Weights of a small transformer language model: width 64.
Each number is 500 + 50 x the weight over the matrix's rms, rounded and kept within 0 to 999. Layers, rows and columns count from 0. Numbers have three digits each.

# layer 15 MLP down (transposed), 256x64, rms 0.222, rows 180-229, columns 0-63
498549538532482471557590527447420434581503434487466580524506547475511514437518475525463586381447472533528564489527505476541476504464550514553542520477451502437468443500435532592478524443411548
423463498507469440505541416464490513455459533469521543496566416466432553473461540507559534565474534557555462560539543495441459513477476523535471441543554504513505567403568512493482574412505493
560522518454517527475500436448499537446515675416570623527494573493471534434538413541455539546498442523501486458576470517557486575576486465549503486502465597549446481517428448580608530479583422
515532439472504473458574527480444647563485500546503535465527639585539490500543546410586434511518508375531525562428448525535542494488466527487505569504539473468510508509504490572483545541528556
527548532491457482456600571519490514520517480520529454503475525566472538398558440487510489568404429522513478425482506491483458496513490483505452486536424485587518545493371526514421497536487445
444453535489557541654533504527468500583494496547464567504493497481569546521516638462501470499502550416501501495446502479484496482484437604498459506453558436448469462465404486411567459589484506
417532620485479475485493437542472605585428539441529444499562522625370537546453631542386471477563470520505432514472512600542430476367470455536515486471458444536502490583414420431451508536612503
503497558428581543563495525555458507565544471525575455499414489494461502493488500532416574418406488452521446465490559501471475467543461547562484497590446483477507505500442415433516515478471503
519477527516421468478560512575514481546478545438482502499531498511514568512493463535558488534482585494526482508459573499485511416433566509443536470464437538541420563436480576525488478469573512
446421555580621485508548570590419489574588469502493439504450550454455581462562531543531523468493540486533458477444559446507522496499467521535512607445556461603473592476551501534585457530566489
365447519482557516535523544430579522528584464482521507479475508470497641477406447535431593449452510508558473560496515451509454440508440543485480465531509490494512492416485550458538515522629500
526444429452473493483443456479519444488499487476510418510457445492465454428458412565577534519459451594451541356534521533405515558507506498512550512478438510475465600503513485550492508458467477
481586526441462564477527472584499438483536512511478547453495503527503570588507471472462517545481515392493421436511460490475474432534526563476563582390569566509523442579474419395471520476596581
591511506480463556397495560504522378487501498548438468492458544551505511513468448440569443537655522523504659559523417495564475549531528508583476528461529485580531496563523504475342535485557382
466559505458570448505498517465539391430554527450604468549422510479512578476560563496514452511510471511526521452467525527513558554610495484611495458458527549537514499426513578511626486501535445
543550521505552547473465565476422515447432476514480528464429442492444485533544475474424500470456498510522538509528419514492535429457455528410468437461524535532474517529504576492433430419532534
584514542557535495462521520565530553459600556416515509483437475500486490461473500572543558384459492509499530557530554528544478495548456494490536529485474438518558515473364527533547428487499517
390414584485551443543476450556505527500496488397480521496536566457480535402535496466504439511481432510569528456464506493501461534521595502526389492485449492461593533510496471507574538499575560
504487580581477424477416566500613512455555455532471566519498470498472483489649430547533474480487542429531453489476475428430443560542383590570468434470552491519493437466544469452388529612559466
528510504526421488439524516395546526497542493495537420480440468530494476464565530565480526525531498509521410489551435507486452461520489536502526422500417460486473523534585397519495570545462492
451533633506537589517549401544513543470485523492516554536463470445434535507571529552534441410571472549570554584606577468544539434429477499493436428575454499467497392421515511437480450540557597
413570498394484507516420500468476534625564466593552461554440530447414557519587498534582426465521493518495496504555524509484592391508535532458483556563491574455510517559549432483596442490541498
586500514517400476534536527470437500492455476512477476485510474645541542503487483479474522503404516490483547485492486444501446481544471523470549576456485572541504432447433559449553500480518535
479476490494516499473517549579316420517496492437531416524527568569538486505527478371540458545471478554489542522600512535448478509512505590429440449487570412511546505441367560483477573529558473
512509482492582546552560428440539562483550526511540564527438547544523495613460514544435591523478495430563496423486416513559520480587554588513555486448517479518457467475508484494495507514464518
513623427522544399447578566394505477455614493417532498441577577541535523559453408508517516516392473463452530487496495525491402439491553446505479475541538486566505485440503449467433468504552454
530591570515389434473495598412421507583492449528496419593553533584363476480512577529456378409470527547454439502404467490553496395546553511492479491481400545478562464485562472545545575571556470
508532565471601522450490483565503498519454563474412465491515503438516497548589437532524468430532459393487537569578479400565496457451447511433468470532564531565464429429428502486382419475501540
444508506449491460510485513537523466530478514542545567491514505534522515573497545539512444496445547527561473511419517469476533508501482540485464476562479538561529502408496385456418548490543486
558560439541531566495603555493519524429572599428553442547532594570496422470544475461546509504528509528501495506460503532527512519494520518503534557476533401501512388528490596549461543511472521
510550473511508575573499477507467422526527535499427466553581539486502489525521553452541505478466484460389500502440579494518467558446492541475514571458545516530519463417471539454535503547499580
526495610571484485489495526448470618489405523531562495494477469507431516502637427540462511484502448501464522470477422512597618495520510510556519607507503554480552394489456435548610491473557529
504475505479466444415565571538547560575544490458494498492483556479498560495536516565615594501538582520476554557529516505485466512493499503587484507520524472485464508440513436504489543521498438
459627477462498525396442414431516504515626613468553433463498493434469468551481571500494455528506602412487456516435477565446420461548476624548538575503515608435468476480514443498496513470478435
520476528466464572473485469468391424405611526505550625424520520619454527441572504511479460515463482533575501556512488534553567527462530498373382513503476493481577505517469493492431504545544493
531524527505580468472543530527500510544535401519445445457604607574537510528489548493509691485551419368587414446379460583508476478427464436454563509436576472505563530470507443487562475488454486
491513449505630544440508477550483551543502549535518455491501525562481449557395452548492535524540516500396442563543461478466480394490454680515604569484423446495567566502541471488566498511550447
545521479475565496420467450525563517495619461468513421518494505544486463461509538489512509531484448434450501526506470502439449498550406562545525547521545471558531501370515406472498531539476523
503412543525474451532554571515544533397482413540536452499605467489463461489530523469589515530527490444432569576444471511558471450532480502580417459467535444516438429557462463506569466502396481
467427504505430590532560568564505524418453520453486560541474537454422530581457564416500478504571550622404485514433542500539501383496498601468486486583569407584598533509442477540461613528455473
458508507509566427535418505492524416492525399483505474504448469381556565508504459545508517448436509514483462482520493448497495573534497501463537493456537451525518480431520616421483490564503485
482458494449466528509549507430549418530463488487502467537544539504492610530491596491592428457504480504438380498473558443494491509509555517564484424494515485504467601517527472478478476522493505
459541419474520525506522526494476467557565455572495431496495486535458450486567575479473534542491388440570509460548469538496562474385471567521546467507526534482536534596505518455556542509444500
518502538498501567539520479504497492399511447542441512517525485520510477542359527520394555505407510455445542561578561525536428509504439519460507572496383493524455377591539520464456518393487534
520487464508557525550548515562542531523519560493516465500549459542579632553445540444546459527605479425578642458520558412483431462495433494498538512545527562521562531480507447505505518449531450
585512491470425512401491455516546639482479604551429492459440524502523483466534508491571545510503445548475488536513473531571466485543533516459533506500519460433588449577580469505437456450403467
491540513610537523538530594504508405483494518524504430530468515577511476527555465522475429473488428474488690614511414504488492477518522560478439496549563484523443414488565492527434493543535460
518532546454456519463600389504336491486495486478485500431571537539499587477484572499449475502507524543490477526468465562416478467495498569467405500581520529609459543404527488459424493469534555
533497565501512566565402448469442490393487435530477437506397489544533485556571480547466548464572481486507494602497487410518469450490464544490499507460509517505524463483447440549475490525474540
511564455443492525464484392560465593521500434483554493478566475553456532461454551427520491548365467574544454497533532526604462479491495561456550522602529390550486643558547485435503453572499508
# layer 15 MLP up, 256x64, rms 0.226, rows 181-230, columns 0-63
594530505535508595471515552496537505530616448491489410553438515486501457496558494522525435546589431501504478418541435503548592512500509539475507574526391516487542474541537551519436448494501490
423583535523406547437443473532478554425541570469551543516548443477513542481528467505504559546531562516475499539555521533442514618581514564498487537517593498483577527546552436542491443391548504
539458576596543529534521533495505432495564537501580478643441389371505470526531519535513543557538557639492451425587547483432483494484544452435534417509551543555508570500490456457480411486483518
533495497571594500414482519482547421556492541444613513474516467476540465637509543472569515466576518537488547500506517524503492537497520446426562547495573533428536432530564442519581528503460614
548424591508489513377583461468536477463495467416482415425479538492420395479436427530468494473509431568496414490498498560514468499511523476467548537515419543512461485515558447537417522413456499
437539503564559442595507395484612556578466461536511471526497503601555478465578541548485461509535507531530568562537613477522562535435514534535518438494434434640595419519567467623438432519479440
488477470507478520493500514412580492437517534517479543438505488504525555490490475516525464408539433474530508482427455456464500472464619462372500494449458551501493499484558531480581473540516487
430463458533600469487546491398452537474516501580534467497500464472446393524574543435504546489495429529438477551476458510520503542573481420509437465528568494478544522530489433393537537585448447
465485492465513505503464580553522504473565495576561540490542603517497518562484523611482524482503536629537444539561498530467524483519454509449479567549504542416491403488602611446472438520424522
562527486512427494561566505537439464513476500481489454418505480546458501510539448461581490544451556479501375520489506628440481558505533547405500535491479489439547502486539496504496473507455484
451434554520510489439532529495528508493492508570490561495544491482530584517508546412411405504523516371547531556405480516552405505468531407406475515562539480479540381463459576484389449545461512
550538426523518421449496456545426476480535474537447538552478423471535464524480374577530473520471464563454516452534426519479494433495437472532435508584462453412458461455566503483465450533508467
480576474556504532463437555488536468493496432527469489546530507548577504472520583594512566458489483593419513515463450574493505494468421527570530502581632547377531461568552529509555544497527554
517527515540469612473521506479512577565409425469483478421544516461541449529444453509523493519436533501393481576529525467522523471466497438414464554489509480500410504564562455412420555455482592
415408478514436467493490502506567477529505508497504481504573554523491467456463419549535503502497424494448444520419554483531462505496453507506511550493482501457475415465488448459583582532456533
454510499492492459541585501425469474466406460647491510462504557544457465529426463417462521542466481487474476444502439470507534454441532452494446474511531507427488435432546506458525572461583508
553453460543454514479598507508495444521583475599523504575465467482551435590470549585525505550536560479448486632558497511496498446491480457482554454527588500549457518552582528529408535557479443
451507450552432605496486513460639545488446383523509433544465494489598435466443524562533461486568542524503561549561555530480545477488453528534494384429506508530484497543518361604503516496483540
459529530436547465511569461580456518450617511516481545500579548504426528553558443541512467585608453558554496525461460539584488603560464477496501531513524507540432559434550612566442493535580450
438526512506551500498470412439480469595565461445485524602443464453547486453562533487485563464444543478473548613491471436433491421415502468523474501525477540509576529568562567576470526532452536
536414562605536451483599536501489462459452537470468492433613486575572431492437580479508552538469460474530501501488456511532399575500474402548554442497512478432435549520513583515425529504464468
522466483459531538482498462480511521501528490521469528477483530412481502612430488483412406462547485513570470498500463501466517465345483498525435529522453397540438508567546515556412513446408462
427587554455497429545493543521560509513525524526466495528400531501586532561497468474534537595562617531482558506505480564505636472546509508518523520584541588561550551472465486621507483442542502
407447489495482408366548532555465403441399414490473457446521489458442488451401468561471393397474460471441391473478517448366430446347437413477467415531499497383547423588393484461521382471517392
493403572348450589553524452479497501500507479633464456522449501535561453529501497458500522541519570475483585535543488490463484521461472507481463456528536604431480547464520547563557469565459538
505560469522447486397525552487521487505551379502534441463489501403517551518585417591485509424492577583451479488429591529506518494489439542493415543540502471481543482609576500553510552533554602
557437448561454482471528439559562435498472501478503503456491541484441561471542424488478500591484546493473393455513541551438538444552525465469521438521464490459566541503402443554499569519488541
482537506553497524447487448476537529437447448515436406517424480552456469460498453536498477476547517570490523369515509500525512553396457556443540543462530436504543511529450507511461432478473484
476421560459498446506556519504552502559355414586425497496492456461501607547482484569526514521509504493497465496545456519488426531520515392488532446609470626497482565475460455447548458493557487
460471494517532431460526517506516565476481441498530535510513517467505527533479462504459537529522526547620537482525493531522487504510548449512487486606533514485436527542556473507539561450564450
549454425546450509511530452568549485501462518638485498493473469494401543404587582458439432430523486535471468432488533568468522532502416470513518469482499517516485425509542537537485464484509608
438448565527628509574515372445465487481496584513488501609444511518465420521491512455416392520498487493464486516448556486568506494516528457437535516479457473529550621533461607472484538459519464
528519515513459500416445536606434514553405432463486483621545499588530565552552574582466588542455486517531454499620511489503506519500424408398514517475457516509540529570577522436486504522442528
523470486505528525528393386601477547475510538645541560500516508623530500535539447553460534555578461569499421493463501561483459527498569529549511535452511469515499488546575530562438521471549563
489532500440543595499513520494516548529556434496627521578609470548509398582470560410527576448544519570503485553451540521523535499512492536446518504513479507566558572469531554663438470502525544
570528607516514455561461480598556479482452511469517526552463529649432511528459560463529495578513510577587561525589477520563526623531565489477479379469542445480511465564465546566515562536526526
399402449510467452582586572451437467531402561528502551520511440430535484529471484542486466443497535534545489451419501519501449441417506446424421418393488547562524437543496516498411489462434452
582478442587532583507492595553520520496488540563502540571571569528652570597513452528428559572512612592452522462556544498530550561496530572497501595466525510485563607558592502462518510584509538
485529503462482567476429431478604511512484489535393441532476479467571487531496478595415481511546470470562458575489534488403521442462514473448491578572469433472470514492543535507427529503542581
446504440491426548483581541525515577471508549523498537427564542590458430452444511429595492480505425506574540549511443567510436423457470494548483541547459563513404587560467427509428485506491487
495486550532544476469507546519425606420592540521529556542539542453472495397510477528500535528553574416520509537450524611524578491519471480419482480516478471468493459475533494544519464472523448
446399538492454445454549466529513472484533498512473572447484468477559485510527441515541480484506625591380552500498447489524431542569551483498520572567494490486471488438482556553480525502521554
450509535500497437573467485521445544564483555558526531519530555514517504498596518513619567561500528518511510459520577519530593463489560470571474468467452447560574567483451496560534502491527558
485504541537542431506469441553501496488394524522560508526472598442455430528580507576457439494454523471409418493495473472501496459466490451485477387501461436549520628493496510529497557578434499
457445488597586536493500526534572428510494497548562523546496616459534522542569513512502506509431569448455500595495460547510561531484557466516504552580500538515492529456481535513560604498622544
515522551530442468542480563571549495437545578611541602555499550478493578558497465538539601592546484530490619508373461517584561639494498548481567455574498477484484599510454517519538489585558505
446556508465469412612523533535563427495442496579459515573401513457520428519446484537457498535481540494394517499463455458530561593603533442506544470472444531477607490440541489484557431540554533
408504485515498427477523471449523553548501552463458573501514484539463545426405503441536469519507435437459480390476533568506460534573550465459536454559549492462517520512548527413478498431585442
645506546687484467510415455460500529556503565497494530493503587531472588538503465491443507520504478525479490453552509508612490557449467478549391405444546486509521495518507548530500536544450508
521509557536510451488484503445494544498538549479446493460448517493449418451392498410493645570604471500424555411470468466479551516552528516576507499516506529541414521506574506486515428512427480